From a checkpoint of a small transformer trained on Wikipedia: rotary positions, 9482 steps.
Each number is 500 + 40 x the weight over its row's rms, rounded and kept within 0 to 999. Layers, rows and columns count from 0. Numbers have three digits each. The size before them is the row's rms in percent of the matrix's.

# layer 9 attention output (transposed), 256x256, rms 0.105, rows 125-167, columns 128-191
096:431545532493519561538508480465505445443546484488491475490500511515499567502564535556406494471429475460521574525506558481470473492480537510471426502539402496478459536561499486477514529524539588
098:467488491478509457452551464454541441484504445487554448497551552458513507522548422481468586494542459416521529479523546446516522483579496443452475517461515520484540508550527527490632478494505497
099:550461486418545477504465445458489462526453602502507490514500462557453491572489521526498479500548442509464519446471467467504544510474496400540459475526523439516457523543499491489443483443468528
091:511452568479538473454553536497499461518475522525528495516507390481510385558545457480502511496529504501551476499466518468556461434538471517524526507485538436533510503517508504556587529516436499
086:448457477392498511446412538559449524553519488496491534506507499503519539478580545520585474558567453466517551482458496482449438452537516550492458506540472521513444564472494532536504436484534484
082:483430525544511505497582524476476494515561502527475471457497566465522547485567522470383508582508501455568523518507527515479478532487468461478457492515503491547477509493546533504460531586564458
090:549504491551477533505439498468478488440504524474589502454508471619498530496532537548471547467515514538552519570512511539529542553480419512525467507537521482524418476530503504487537494463396483
078:488507486423473428468559520517522419540453557536508433514425509497514493571515537486483490461466583460467467458511479554497563459526544538520549504536478502548484500496497535546535444497438575
087:520451449428518561521429549531516499520508498496518457514476524513555521428497462463469496473612538560523430538526406483474530541477473522480501535527499495447485519467503511496497519577495442
079:527440525499527504515498559502506473476473475463547449469436512531449490486536495456584502508469488496551600564473543471562506514500450556521577497510544511540528458465536395423517511502493567
082:521524539464453559508546435528516429457548506502511494486540483489523529456452528508510532433446452519468560482551500494563491533513481549459550528464522547531616512438510459536451559485527477
086:463476451552519507498494502492520484547438412553513527489517523503482427539470497476540457502476443498538524466478521468518529463519492508579516440496569495523462533566531487488530525415575623
086:497535529530473479497439483492483559467464447562509442459465477553528458460533542475446507429526542499510433539528456483512435467440540582491524472481514489518491518460438473496535535584583508
084:479495471445533479550488489478499512473392423447551504555567519509420513570450487463506533466462465493447501566490469514511536463468513456532494462437549459564493491450414517557474421431518466
082:453443570554540496485426518441494475526475515525539486444502529524477527480476505467486513513555458489500492464501434539483429477509570523523524477513509507539476482493492533499423472479482512
087:473408522459530450521452472464473531500472518519542498469537548539549397474464597521537471458529468483452435526451498498524562508442542498487512415492449499483536564506505497502533556443519548
087:535584530546494490534521528465510498438466485453524491519428470542555507590481519604560517456491502438489488476458506481501482551552479549529536530425466501535482479428539442489512537525492519
081:443491573496475463505513515507472531463504508527521514490512494540532461480605508486439569497504545566550513546512576507500511541492497624546529511494523470516524469454452460496533586614489509
078:531545567498508483467423529388562546522482470433492474512523432549552444516521519474480407466503538458497612533484468451551519490483435470492531584502458495501475463537513515519553444558488468
084:472497522538508426551408523506566477535489468481522470523462485487407579548447467447580526566477461517393514502501531541500448471496522601500474516572511505542590496486467430535520509506555504
085:534530474482434516510531496538464504509474462547500480507447458497530472494528525472480585525481533538506571643490558494491500558521490498541523487555573438458518502457510515530475529555447426
079:486478505544495417553495540558510535511501463452512516511534502496473481499563516563521534496488455501457498560566523542494526538494509466501484429503457584455496470542461470549454548459453493
082:500475437498477451424553450522492477508597512475497532463439504489533572533547440485545473472457509498524512425484518513418506514496506440418432522534469459437545482504475559543468520528513470
083:444488517547500385533505502515420432482470512500490511470506487579504489564471463522484552502477522575531510430486381510486404476503446523425528618524506518523469447622459517435559529478589470
076:466459546466457475463410490541519464462528458566474496458507508439500553523544541465510531468466480402450487532557435479427470524518538448445479444521515478439452531478387533477479479492474472
085:489524467504476436517500572520525479470532500514519527584489475542476465477540500508453562535537450545529438545470512453566477528441414585414542492437540501469492503558508489496557556575567495
080:505546502472464469516508497550531594476616416475481539488454537505500483530551473501426537547466539449491530570522528517496491458486486391550483555515441460460475543549499403509500492464497546
084:433500489542495524501451529466472506569509519424543500542473488540411470504533454490467425531503522449514502487534491434432514540530463488502535560493569464557486481488616486446476517523509558
085:477434586502597494460504463465498492554518507485529551538531521471458470521568457570541534513474550518520455505479513488522559535531560419524592502437486512569425459565465549518563446487526476
084:560494473510494484461450575480495500487447552515437484484530540536563505482455539518556484448526557475508515483443538485457540479515507458459505532463416491495465534564534472522499544512537506
078:544508487503412522426452528491521454533519530494543502474494474454569506502555429537494490476478462460522439472541478481561498524480523538506471532520481495548558501546521493529496485448498471
078:519520436504530551503554528544516503534437525526502391448502489467471467475572497418526510487539463541509476431491504499524586479450546455559569473556539445511513550447511441416522489449524532
089:498521540407476480478497534449407508571529504501538547413452466539465540439526472551505488446504515476461569560465489451520527516491532463591489460474546517488525494494501456570504500520519459
081:479566537522487497481469512504467511508512497487514516539519529474475395484497458513496513480471529511447458416548548476450481537482548529498487591488491435531492552457576508467557541425500535
084:502487459438460548543426442473466546543517520607499468438532477530533482454441538416509466523518511415487521416473522478503517485539497533514476430526483495477502598518522523514509524510522445
093:521549491547494535475516480463544527523462533499495542485495488487520507535515405439513497458535495431430531445463472520535408506439493498447477509564524453472547467501547472566501482507503517
080:561563501504543527425469533497526497451473436553528470464503517501523500439489489482502522532487486475479531542491488555540441577489540531574540533500473441442502465508501532429547498544422481
089:515574466437455575441535500481491488471525495491479481512538505530484577434467572539491581464541525540517464572515403456496468476513484537582535431538528501530445562491456542446474526470510478
082:497578477519485529474367454492368508492472494481535515539499449526486532522497511502542496509420556505499487520394565534476508525501531467457548500552480554425533491503598470514491481467502477
085:492521425536468479484488507502498568521458537485496626416515454466486555556536472557514502542466500511480497391535497543509495459461568511512444450487476527538466497484502479475475488542514534
081:503499507490561489515511487509451585561536485481546479479545500491474536494447479484425507529527489430512428476421576431482498553581467529514495559492471504466499526531491501507419425463555490
085:537580467495582542529526470473507434481472508462527477435509571537501549541456580492538557497437479517435507514526444537503496524553453465541476480536434543490472495472480530457560516514519510
084:552539512511498471506518518514491520480541507465463506514481500491516542532441454554523498462535519467486456497456605528505517532482497505518419524472491575398456498484477514528576512461505475
# layer 9 attention value, 256x256, rms 0.103, rows 126-168, columns 128-191
096:553493563393568531460467542504484596456513492497483587502549547418483484451537437481440410486472534522546421511428462549475510514468520480499533508569500514495508431402539461503436466482500514
101:485539479492465548471487519493494505501491496537501506443570487467571511506493489507539505553532455475551547394553519482519538514516501549482481539504482474473517508505474554484457505547456522
093:551511520503497462488489583553566540506492464527508469532468427500415539518554494447537501538423575488583471485518509545549521537539474509429470509499554495513470477424512499506540533430499500
089:534481494510494473513492456551459528547511520502473603470548509446526439513458493549484538495492531589482529481488503460439504445474509471546481444509522479489505498428475491504610511437461541
085:508458509499471502513531474575521503451463507424539464498495463468527515508483506556499523458530499478529509424482466483471547491549579508440509571551481504482496505503482448568522500529526543
088:492474463502429549495434463520479554568563494467528516522485456498460517560428519457460492521545574529594535492559510494456534430443512452540524449487508559498479419536518484523466471521390487
077:483526518508509447383474489504575518508479505582439541448456495500524477592498535525508477535516563525511572499513495572542579489544518491470521478475472493494526488514494515549544532512533504
086:536488492472526506584582491586518430506534563470494535548497467579528471542533519551448415459554497492419453531457483479520478572499562477500506550493440467518443530512445565483468560479466439
080:497499526490504471544438540503537552501530538531538458541495528492490533493483535498510503499492480569481464443517526523478524503471460472619559535456536524470587481461555438471519547524550550
085:470484481465466492478450464463519511482483621437505539501536499498608470504484556485477536428471477533411437514547444594519431507538478535501478505545481459474588513525523400444480549596540524
086:488524552544518471528473537520444461487483441469487517505520490502462463487455530440520478564493486491544584494526500433499501464515476472525582448507543534534513530479499481473546501424591553
087:534513537482504493551459522448517548428501502500432477416611473509526470510523514522486505494552505509498472484546527526491435508601484590509487534469451502447456522463478501445545519553522546
085:556514384564480534433529506423581422532425441561485573489458478500496515536478497445486521500502564462446512513503525582502486469486407524432546470509527496480535473467477515523578547479540530
085:458529431453527447485536437495546480523452555465466432528458537468443492446487481409533545511499523489445533452492462504493422517492442548447436564524473518513469481500518485490455451489490512
088:446512523516464443519583453454494493492453528519499463459539480458533467537505520496525445542509519468468553477550506556529560473491442602477493443499494514568504587503567488552518549440449557
085:529555510596467486498509554456557518496503527532560508587447550532437505474492483517486497562503562471555482474441574493441475497485576467533488510494473543547469407503551471473487521516535518
083:531516557550541474443478547489501647437515447530501414517480493532555544520574503534510444513498513528457526497472498559530486524425495572609508500467545485594419502483504489443463495506463475
076:514499508558577524449425471428478488527529508495588473456429522496496461497559448460455463585498570525538481534520507514457513495520520539498550501497495569543513510481554476545468484493487567
084:511501550475528444495431574494430442535505523491527513520555508432485545431501468450543508584486438520499500510484538562489401534563477461517476493556459543499513467448499467491504480498485503
089:501527502551533481444430531539496539425499410551429500512496520517534483548530550512474512539463555602575522448586458499497549500512542480524514475481523535516511576522501408508495480542422499
080:498487555506514539475510547544503594510486431506463528486549440455489433505492439550505568538557607465498505542508490571504490523536524464513545474538494587487480481515456449546429522468525493
085:510565500540471494454544492510436463490500540446539534435469505539547578513483486554515548434532468537550492520539500501477579522508498422423401495465501525424583517520474482560455460498536502
086:552470548482420467538540598477587531567513539486530486512543402434534506480537522441581502472534506528466518513454413545544453473520494525397533546449470555439450458545471471501534541482518476
076:466493524497458477518540481473472494462495482511424482446508541550462499497553513526448499425530535519510483513434515469459472532484463484554432513554463502473501504474560563461483491423527484
087:553483504513532544591528553562605570518496557477452442517483430497508473531493481441494468546534535521498401535497540490487513518501445490485518512447538451539513486488483524526516443555426465
083:527501542460525508482541547490481558461483449595473565494436511461503478535490456566478436477554549496502496580515560607488442504435516548526491506492494527435479565507505533501509512466518497
085:516464588433491550511500531537499517566565471485498551479526508540382457508497488492488423526532412535492477472517562562465518503502495437440536584494492515536504512417520488507494484530518565
089:539443502494576513426443542615569463414461491488531489456458444505532538538472482524471504552537502566575501486406487511496541490544450459417479499505503595541482584509557545648544477471562487
084:502465568459499473526424491501500499511484513526561522504466580529503491503475558537504476561468461489549512475494498443526550513499457532542546432460432541436428531521565525447521591528509498
079:472553539543515485464476528506521492504530481466530504494524513522485467483548460526473470523418535491487448566478465529538513512519539569487543528509521561537529563490419507498458538459474555
081:421538620511484572575528474508499476454475431498419513514476572563460479461503537513510462466512467612504484396490486519488443563521453494485451494506560498506529487427503513421556522496515480
090:503480473486511569507537510546498507512459425474501485559575462517465466470452571554496444524520469519472550540480472502507503492496521520509427467537517482472489550451542427455518532587519559
082:584553576494524456471435514497538469513537518551517503472581500470576500528458470520462478472453419495487449475447473488434536508536490454526500480559445549504545555488524544472480461474458540
086:466454463513461440457464524479573499500496552443505513437516490523587551447572542491464467540484535512484474515500520454518493506539452567518472438464424463522470538541480513460556605499468516
094:543517473497474482556386459448554497532472421560516533480477506479474442455497472458528464531506503458514552496486506408560402507572483532456477490491589511493487456482490522525554533464524495
083:517546461525448484535516492496537603497465484546569489518492596573456509497531529499465477542499507539537483492444485518522508461539478524467449583475472523453438513547523526514460534461450514
092:499521516493392589561467444432504485475527437466507462505529481517530491508433562484445558557552541583522442513549511463483492429429465502511508472469445565587496498481495412437576463530464532
081:457486473488467528554459495482505495540469472478497495506423462560525483484498543469519462488475478491547541493569453549534476488482557452486460494552539521440498464600589553595481472501492492
086:518526546469422392446478480557513494441482459444512511415523514391519473486432558504504528481459449467523514451531456473494526448523481484517469449529483530486574505567512525485509515511509523
080:513439509551516521515466464451490514505604451509513513533504484488527442516521453507411486564520558441515507435511487489430559525534513413458520523450502535516426525485481499514484466478543509
086:558539426476497484406448461501558515548538535482431528482488599500528550523463511506488515508519516566536506479470473470551470472440469501496489447473425479471592515458541488492497510468509443
085:535499486489586552580459493510499444487484533523524470555490468433434543432517557519497405502469476409519525509454546512493539491502501499586461497485541403474497432508492475551516525502496524
088:522439457484565505547575531543464504572451506470411530535526495448488488565505442527572465500527476464525513482450449461515414549538517470487474489507495521533465468479489565530512465523464499
# layer 9 attention query, 256x256, rms 0.0435, rows 128-191, columns 128-191
073:483506521513467516564501493522511470482504485558470440530518494450481523486473529467480530429482417494459465409421459497532588513448505506458517490471563545506484504546438479549488489492478458
076:576495488558503523514455500483484513549506485454502489522518510533497467437440466561498436558528520529534579524555512538565515495497515525554518502570452510487552485510549440507456370507472519
074:503420496479486494490480429438508566531557486487522516580528498519561445519535526495496443511476488508550534510567542500442443505586447541550508502452451554543477477522467502520517529459521540
071:481485527512511511505511501547433529474541541477479473432501465585505517490514511512545484571450477483484535592430548503481520511511488459479501436592478465520480513569507473466484445453531590
068:485374459507532462479451605419558504505480502546529498452445483429503482510443437423460545521521457545451533435531408553445471464496486546570463479501522536478487477529481526519490507509482514
069:473462523523456482562459478525460514460565393524517536535516588466490535418527495479541517548528505496522528432615524518474462456474511498458525546445547500554447522544421512519493467446542519
069:507507548494529550496498516502464438563485542515462391542469458555467509523541533483495459524545438567491524555460599512552508462505515499480465469502431556506442524492483549472550534499429482
066:502485499542531495475499526511538414499514539486512431529462449546453497497575454492540522444433491427506510518466496462539506440471503490448502487621589478443525454507578440463514478529522471
077:583418486491555533492418521476625491524480538495526475476519504448499485486487508482521550477525469475485544517580490521474450552564516517519525472579581546515544419530499529468465449476420473
074:517441537532467519480534516539529477565459484542483506461504529500470584559554484524503478490530533424482566429528484540541488469549536533442486472560524411498454512547508490573461410497597497
076:437541546535464512531498457458436446455506487498431505457468440557495515521498482583519506485469553452527474500454499481541628471583434471460519468533490424513509467514471507487461542512547545
067:550603457499541497448509539477538517567523544434475532441508524507488519537483488543444493544486517512563467526506506517435524528492503468467504514531508564534563440473536482486510581500476503
076:493497581521436528525535514553518480497529504474514582457454457504496470570539429447412447501446468474516531467542553558527408518496444500521508594463530533514532527557515473452539445517604500
075:479521423536500495552534546496483524440514520463540556484485584480562460525480496470545522475446522516470502491483465439499502521570449445543557460410480473435503605500498477480488492527470573
078:513480497526495509497438578589443537521556492498504520450416510506517438475528525532525473438456529515519492493534467494557567575549481481457557535560482498514473546561511427538511564496491485
077:532412497483471477537451519554449501443472464447471513451532552473482453463557478530467443512531532559507451581542465452445498519422546489539507589470409478434511503454522507470465388511424428
084:423568462498465487562495470417498488492498567539541553497502469543566452453509476524495464444505542538583510543528487464497531458551484485467490525503465443563520525501583511473508550536545575
084:570449504509508543447574556502539493531534443538528490486526451601488498455489540532511532504567435510500505553477521499476436523495438570496434561510552580525443529516473533535572504498476490
082:468519432490433487437520477520550504516529513425540524514495491550555459600488420420443463522479462532563519540415414486526492526510462483484523511527502561486574476450594494513511482530478498
087:546478513437570540519460584416462540557437455500510425480489570491439517447476562493487488538505526538502510556446500485435454489451517538481458494499554553483513535416489544509488546507458483
089:472577479488526500457426489473520470548490462580525480505523462485493527584485511475541486540453550516495473393502554507587517531562555482446534443430548489528526501480602518477528486528494487
085:492517472520511509545499462467477434491477536499475530482528502488480466557522481461526492502471493542455463526443466623573573499498542484512529523515435508517581504544472523426415510519450509
085:485504442492441496444456414567494478565503571490538559406481472517498481551509437465530455519466500501483493449549532532507538480564479438467509530555457501545504520559502516563502476392567504
096:470509498496474438538553557459442512540478516529538539522498479542559441548541455435461390541473551484553464503483528482513501541521480497518496573498500470511580592484553500471564523548482507
091:401509494489455475543476591568429503505524575523517498537499440461455429491536476501471502508477498503522483566513456483494575565463464492480483528584475539487481464461528467496591546476505525
099:506450432409500506484491493501440451542460489521494541487528488433497509408508528502528518446494592466522471531469562517501537513479569471567520472436431546461443521506451529548549447435542525
101:601486527508476487460487451468564559548547484447476494503493472482512612496513476469551500570531471576570434455497532555490453530565478490481453589488498452528550490507461506505503445564453427
097:525507537477560528571476438436423485455542476446491515495493496504531495557546550497550572549495531465381490548461520522445482479554491521538499461492401511451465429519441470527516427549481495
099:482516517495511483496477562480565504422485456567427489574446520487467518453431476504504518461549492494460480526524505525458520470517495494468506517481520504500402551495496519500512477577466468
085:550471510540552522484444462569544507588474485490488500522499541437501510511581540478598489462461483502424486559614584476547552462496428543519527505479543405505483493507478503488486433458476525
097:530503517529539487595495532502534550500496487580556459527469534500472493459579518558492605539535500468493494492426495469434538527446501574483494469436575543513440563508472469492521511472531530
096:554473501546502549405490488510518519533444510535517475450483499447498535473489503513546495473540479526517502452540592464499462511500478477500497526506499492565535443550493534475490569418505504
094:539524510456560523463554509456528505579474476506437445487493496521553516578542591508503490551482543528502473540466519486486547539519469530559529412424421470557471440568458560525560489487515493
082:455522415507490432487494468391464466488483601504565577507510462536554457550525467522492486531457519455502433471555455508500473530518507495553478479534519441497485496497552528485510493418478510
097:480514545534491495561465514484456535512488450447452439527508486506466513504559483455447484506547565422542508555532555462521457522548462498549526537544548520501484478489563542575534497528515520
083:508474398530456513482475509446513509511514541526497522484537487519427515540501575506456550455557482536561497579503542451484461557543542463510519485563608534516568500457481444556475509479462528
102:559567527525482499566479507509490519507413483553495472517468512534514548490575490574556555551495516488498522552518525552491559502523530459569496461444526431495452538529514567517520550530573516
103:493487506462520508456492467463552480581571595483523469374462498475517441430437486505536455488498471459515497467535520546501516510515481479487495540506534505546541510451503517489480546477555519
099:526540499588451487585476484453458497390462430512400463543535446495441471557517474489488494534441465529527516518485550465525532505542507484504470547549485560490568486469477464469469509408463553
112:490508482434497504493495518525487444600520495520504486503498484500505552444483457387475575439531473493463523494449480473375480499554484450438483467447481502512486468537550473486544414497449484
099:460535552556449499492582544474455519467521558486512510552481465548511437542466441436444483449486557575584513590474564511510530484523429480499523486523559507452455509468482491496485600559538473
101:576508492458530445549516529455550528519493474490486497532529480488463523489532508516516546562521514389465494523473560532510471506436570478482514461425465516519462469585462472577561488492549473
102:518421525461520442471511493508507516451436538499516560531475499509453461480538464456468565451506445522461507517486530526501514461392526528451472509432505516474490470529504435487537467563506435
093:534449551461567472529547506511418426562503508458497443524469517470502494574559443552508387493542497587494408460521478519488450471544461431489546553527534489554476426517453570527479539534528459
096:500504543504526460489498576521450607512505496510458472508455489587463499525511496520493521482483489485523529494472557517504522514552542512495468491471442509519382484533530512525514494499503521
104:501526534523468422501396433491505588473527529449469463537477483505496453539462486557465431512549506539499491501499475539491447509530566484444499523465536465441566576517534438510458554506546543
097:546520545542507549482513461450537480446488480552518458453514540474530513491559469456535516482521527449497496546479541428531475527516502527554555546513468396478465592469489553414482470569465504
106:507440488493506509530525515537476529518515482453469514500554423486549471507521543537492476484541531493611466452496434559549483504469482512476528614448469509548525461537517552494505501556562501
109:420507539490586505505460463475445432549443531510494515446445494496579497530516517454491477531437506489498513424519513497523540501554568457493518497480459474561522460493498539537509464438512486
096:481494511471458479471433473445523490528457444515515547458530531472426537535454469528456493497539518393499552497509494472510456465474505516403478535494502498492482513494431495572471498396548535
102:506540511476412507570435533553407492515498490487522462475488539514480496501459583552446485494464498470588497545494471459524484436511473518506570516582488514521537546526516529449423497516590469
105:496549515457526520602514489543522509525512443471473572469441531484521478533483482466506504502501520547473541484422491569521408464544506490522459459479487529466552514544441507510475545483455477
097:496522563507499474451478516483471507472561520486509511575555513462476453490466497483467498514452495604593449465551499451386455505557455383437514551517485445468515490518541560493487551449490462
096:460547496446433474471521455512500551497533484479529514541487524550447495499476505602476508495499487526545476583419477488495516569504446509541529539513524498455474509403439453444508563527560479
097:452547469392487529494520492525467513518524510458497491471536538486430519435445535508502523453576536549453527533501484491521565481480580468497497495591521495504523471461460575486486459462492477
099:535573545430560469480519466595551524569517545481497478487515543480526532448460503500555531522510524468476498404462580496527395452554459506499515532586556532445526540513601512433543460411418573
098:452438397518532464392520511460519526505540544540468462493495481537473497522424443512459579556444466501537483499501443492519446448385430464466498473489533556584501532527480472450521483504480500
096:480488504547506524483499514457521518539525449472572484534416505496451540478538508559487520569526553453493549497442567539501447516446500516526516474504522494485516438457511496488497520515449538
097:534487487452471576542500500581476519489494467582426466439508456474461497485546453498508448584522431500478475526507567465496424455512539479476567468462421481453466570480546477462477521475521504
109:486477442501484517481552507588599572504496461533503499502456495476540500483487460446562494434554514490526531463517495500453492542561521490483531511471587478597536514520543453459482432468502436
099:486509501475473514458498460481517464413460534520523481529477495540530483493563546518565530482483508527464543460491500494497497443522548553482480519536519473521402528499501493462467546505489561
103:485481476486538411492483575515473487526489495506534485556491446494450503516557509498519449474472482525536487526495478538555539513509486535498482507534442534500529471472444510528455522482461483
096:461521492484536549446492587533518493460473533541480500478534487507550525416463532491534446499441460468479507515437506515540585452523448445467459457492458517451521540423469461546474480608492471
107:498460510439483503477496447510471478523469517530459453502543524477555516503536479563418476499522460468528494531466546539515545483542510532513537478461409503525452488475521500509496444475398499
# layer 9 attention key, 256x256, rms 0.0454, rows 128-191, columns 128-191
068:471536442537520484507512544427476474656455457494544523475488503512509511513501493467565531451518509537501459493451529500524458446500487522527542393455449470528459510531515557473463486526477497
070:423541498506482523457517548472549541518492521480529500531580518494446521490461535459421449494479481441494525478469482433520510575488575508492538476495486503482434532469498560502561532506492504
068:501578459589558521557429491551534536535481517524503492524464548558571464414503528480514509527496510468458493470425530477538468421463470487513469521456461475478522524514556535553513453481520456
067:486499465480479450513495488459415501547492486525505449550473487521522510516508518413505572369518526552519489471460486492494505510525421526505520503487497510495508486565545463490537550403518421
067:498537496493511496492525506457469499434465550534477558549472523459435479473491496500554450482545521483506517528501461445564497467503463493481503557530506438496458520542450523559519514517605488
066:582508500486536543479502529476545480513452506462441511511526530510535485577512505470466516548563454591499532485531499574460508451548507507485531509521503499488509520460513545519537484571532535
073:506567526443509475474442506521577575498562459556467506513509497491601560513523529532531542514503471430532509512552535553483522568452445509498522492504491523525494509544462509507527509477481535
070:434465493433543438538513492513455486480548494508502484473457461428499533484483505430538485536496527461534489527519521483512415551546441523474422487502463513477527454469364513456503575501547513
077:459528526549464511520490468430505553561530527497502485490547482521598483516535501463399393597505465499608534476557539509519520545510456480547613521513420484545490492502532541543519556453547548
078:553479562488541494562503512533483522425560491511476469502505570459589475508494514448466459552509420496546511486527527496450429500441499533480508515467494508584500467564441464528493584516497473
076:443516491484503452565549507470452473438475539542479465566508490462547475540510509406471522477546513469515481542479541427500580516471458468470463519430553529460513581509502478507486602443430515
073:492469488497530535495513531517467434403500503504528542497523493519441578525469481496518536512505474528400489448520441480486480548505501419514463472581488496454508471512433478536465457503532516
085:474459489433500474478489549481435468467481492487478483483518524522491505510400518462516504505539520579456472505491498508471500468482510554430419516435476518409476525456512511544538480581504505
075:519492539489559515511540568506366431478470549532510465570482414527387489505463509488478500511546497477483567524560434449525562457534514489415453523524503523520547540489515505508480500428515489
087:478436531508568470480548524495482419464490567463524503535548432528482527520520476466515526504538489527430448454441469493443524482497545544475467518479491477482440514499518503450549428499468471
085:560481468456472477584490556537498428444481474505536518503420528460412507452460524501473485481502513509431494475540464462482470457488514574502497473569474545419525500472471519541488530466484451
081:513507546593587474490445534442444469501459420464503501461622500528454526551515534515498483507520533494420521531480481462499472563529506511506450489530499490498471502483505504489516475483493474
084:561542529474479513486521531544516561560535474498474485486576528551547485446563541471475518505479474468548464375506499473535511509527518538498591513504461471549493540502490493511552545506496440
092:492483488512431537531598503529452432478469590514507477522512414476497470525495473539468481426503476564448450544521522533557525503536512517508512550531427520484453520501499494451465529484447487
091:504477467553479540524489563561511515530478402443483531425528539535495522428529489533435460531564490533532503574436530546487490485549529570485536581490443504583432459512540541509438512531504508
103:537525487471494559522490500495485554495524503461492525508513540544576461489503494524499573446554533501559536529515579483526489480491424452555519521522570467473509496528571493479511554492519475
089:425547513464494544542547430509461448360491508581504480508494499480437492476551479471506520489534552521481568489506489412483498447446526542521473481484529441496487527418514445520513493539510566
094:493499466471520495554567497514551496406543524467561545495460467493527501488478509515489494471525540528441464572483465510496526536518465453521493529458537527429553477454526514464484498539429531
089:436456435535609481475535526472460446503477501559531565499511443532551612485497525491516595488523502521404549513456443535532493456479515489527457489566552523497474440455534546577554502504499510
094:493494515488417423552493435429429525504487527550489513530531498489526426551501519492567416536490580425476536473425498424473489487506454475462518484545550508509590528505486462478516599463546498
103:559475561481450540467500480427548558491486481494517463520527514524605468422464550463478484527512524472467492478477504480476488532453436544440478546551427524556548492562460490521517510525451489
091:495489541483525480491523511516483503495469486518507529507558515463492548415462523479450511459588549439454547498561466445543478382486506493471520504477493463424452401506520523546506512528518533
100:501471508548467486546446484422478567537495490528503503399502486512496504428523555487512517481502437399567519600423515497471575553417499482529481517446455506522477524517539458470435532563454493
098:567551495504460489438431468547513565560521444457464526557541524528510493531524495460474503532509465506536524528515507501468456553534437488522519512477467551485518503519503478484461574501539506
092:521538526520542443556492486492490490448496535554466524436503438553493492435479462536476529478568463503478490658481525425440471487453525521525521503491416497469447494425549497432502535501457523
094:525477432480435615494471477519473573524497456475445537568517491541492426415408532446519448537494521457527525489507562432524488457445482502423527510524489441576549502538439466582479543548509497
104:570516461447481510572561528465396498370519549520488490595469512447433450542469468539542531517565519515435496489531520506472468480479525522494477453507458544477466533451487451459531477535453528
080:535497506503525500479459479430568494505437517522454498520552456481562455484497495508472478544496575477524463486497538524540512512582545433478452585504496555464496568458469548537531545505473485
111:474458505560574467509516583465501496498527574507461502545449518478545429563466448503540447514521501502421509513476444559452472520502463531573503591487453488511515495444548530484489482581470512
103:431427438452517466481473519449586613581496517576574488491513539470497480512449504497520492539514449535492494514437439581479479500486509560488492514498449479499552495559560497421513524525518531
105:456514545511495483540481436505465575579553436450500524539492488449524409531472546532509465524523587504605403523540463473529514549526534549543525617520559461588489558506510517500539580480564477
102:446553498506528435497525500554473477423490539457530571580491445504554519527485482485470478443416549503522484482518570448465560483453484498563448484466526495439487498499539501495487429554461497
111:420483515499543496559470451513508484487510543503484501553459494455480495546497425435519511458520539539459507496584403519482478481476457539525497509534560510474548506491515487441536522566516570
100:504486474487488522499483513437496480498509547453510534596535521435549479542477515488475538513554494460565507529551488489575486468552516536479469554481567521479493529499526535559512534473413469
098:466537473385566482542457504537505478547611534482449565517526513495538508534531520472613497544550491479469415488515467551521434519505513441496532515500455524527509533449540459484530574539513477
119:529495528447480485491435524462509563499439431526479449554561522549518513421532479482492603513543480459566539520450530431506442553476509527436526520499502601519496569546527483543507532503530517
116:585533454506483504469476551505497525544444451571513512466552551525480524399505502546503499510532491469473539469481470477475461498464515486497500503492412535518494495538445479539388475473498484
098:544460537523540460496518542485544506403523452436539531480432491514473507466494457543436488551500512626442472533532438569470487474486422491592515486512518521515526439417498477479469519536481473
101:463490497530432548497514522547470509471583500490535551494540446503526505521480482532586493525479496479489463504461489530450493540502488523554505511536540505521608447475535564513446444614450498
094:473495525557527554491558541497529561569529503414529465532441498510505485545504420496454470519492492507493510503568566515501503491454520485507522554465474488545552522426501507443506504609474565
087:536523536524505498500512411529526543505462504510468507485465523526559490517515511522430509519487546481512513463443528449487565406515516592516523498398555510546479465466545479475484480514524513
090:524468587499513439582456549559407456514478399496469479522521553475518562446513552514477438551452525484470479509538516465495489488591518557536516482577536516512583510449449505484504462522469550
105:477496545568560471490488579513452539467507528493500475570480474540482468549538503552528550492509514516596479505491508493468559531515451481448557505512555529558495561480565455467479513562528487
099:503479567531527536554468494415399524508399488487468497601525529546463453479521427544466471433468502480549513526479525475548485559504501553524484497565515482490485516522503487466488471573463518
106:505494467539483507496470469489541428518495504497609552472452460513428526487411498537495506575548535479498518475539395535542510409546522480496442491508472486386499538531485457516481380444573445
098:428523534441537499498516558475451525472509506476478521544511511470572514391459502439503575442444505480532453473476393502523553429472446477498481534587518459472506466424489500579477511468443482
101:446505483475425438449437481479514530476514512538502488553568543533416486501410457531446528519476485442477449472544460405548514465457541459411476497470421457512480409520469514524540500459449461
105:511457511502527466475479515500521542459454469487452554448527481514579562575486523488468482480559472553541482460529479532529463550486564468481433491503480521441512572414552549456518477422477507
096:506508602511554538525569455388445523515503509481510531570521444517540473545502475534508502475504454593584534391510473539545570508481528423478465609468495493502562492526516513529543577468407471
106:504576500510538504422508482516420493513482496463505569488496525453477520498484513528469483456408485525472527495536494485476506533559508441480539480520546530529550428457510447475482510489484448
097:547537481517473570493492487497527475485548518505462535373521534590545454480519448525501511520521459441478530460506556499519531471452453550437546470412470428483461476575514458460562537594587537
090:437507551504514534516455539541540483493535508470489526479520465530405491494517551447474440496487520488518555431526505548430439480525545447515475518522497427456458561471544574486542544454539505
097:531483520459548528569437500526429557561535490481465458492475554479481475518523563474560525531533499495566437582457516453510524548465480574511503463544414543453504491477533467456511558521495476
097:481477480562500496441535534491533471509561569473542515524431531409439506508522503360464512492545517523435490492483546433511466457539524523472505540492502489491517474465466501493473556556536485
107:450483420534480441566455451419467447514511550551472531499500494540551526530495494493489493480461520501469530496518454532440470488578584488457573582496459451575502453473533603511592438472521562
100:525464476524504483460459487444498492504493526501521469486614560503550573546444533526519492509465561497509456447493526418549443499502496541534473462464468539473433596568471494493537492479470487
107:545562543542519520512495467459512458553494480505556506495527510490479490492526514534477530445521504509614489496475551451517580472498467515456498498501549485580509490565519459566571539508490471
098:456480525493487481461493481532511564490499504519519495427490450482516498499492471518545400500504551565480546515582501446547472495487531528498476533479495515506409498562484490541469531488530480
093:547602500502543535506453597483466561524570410515483537527591504458468574490552491458513553456485548584514504568519526534514521549444477505508509517524520534467513509466393423415562562485484489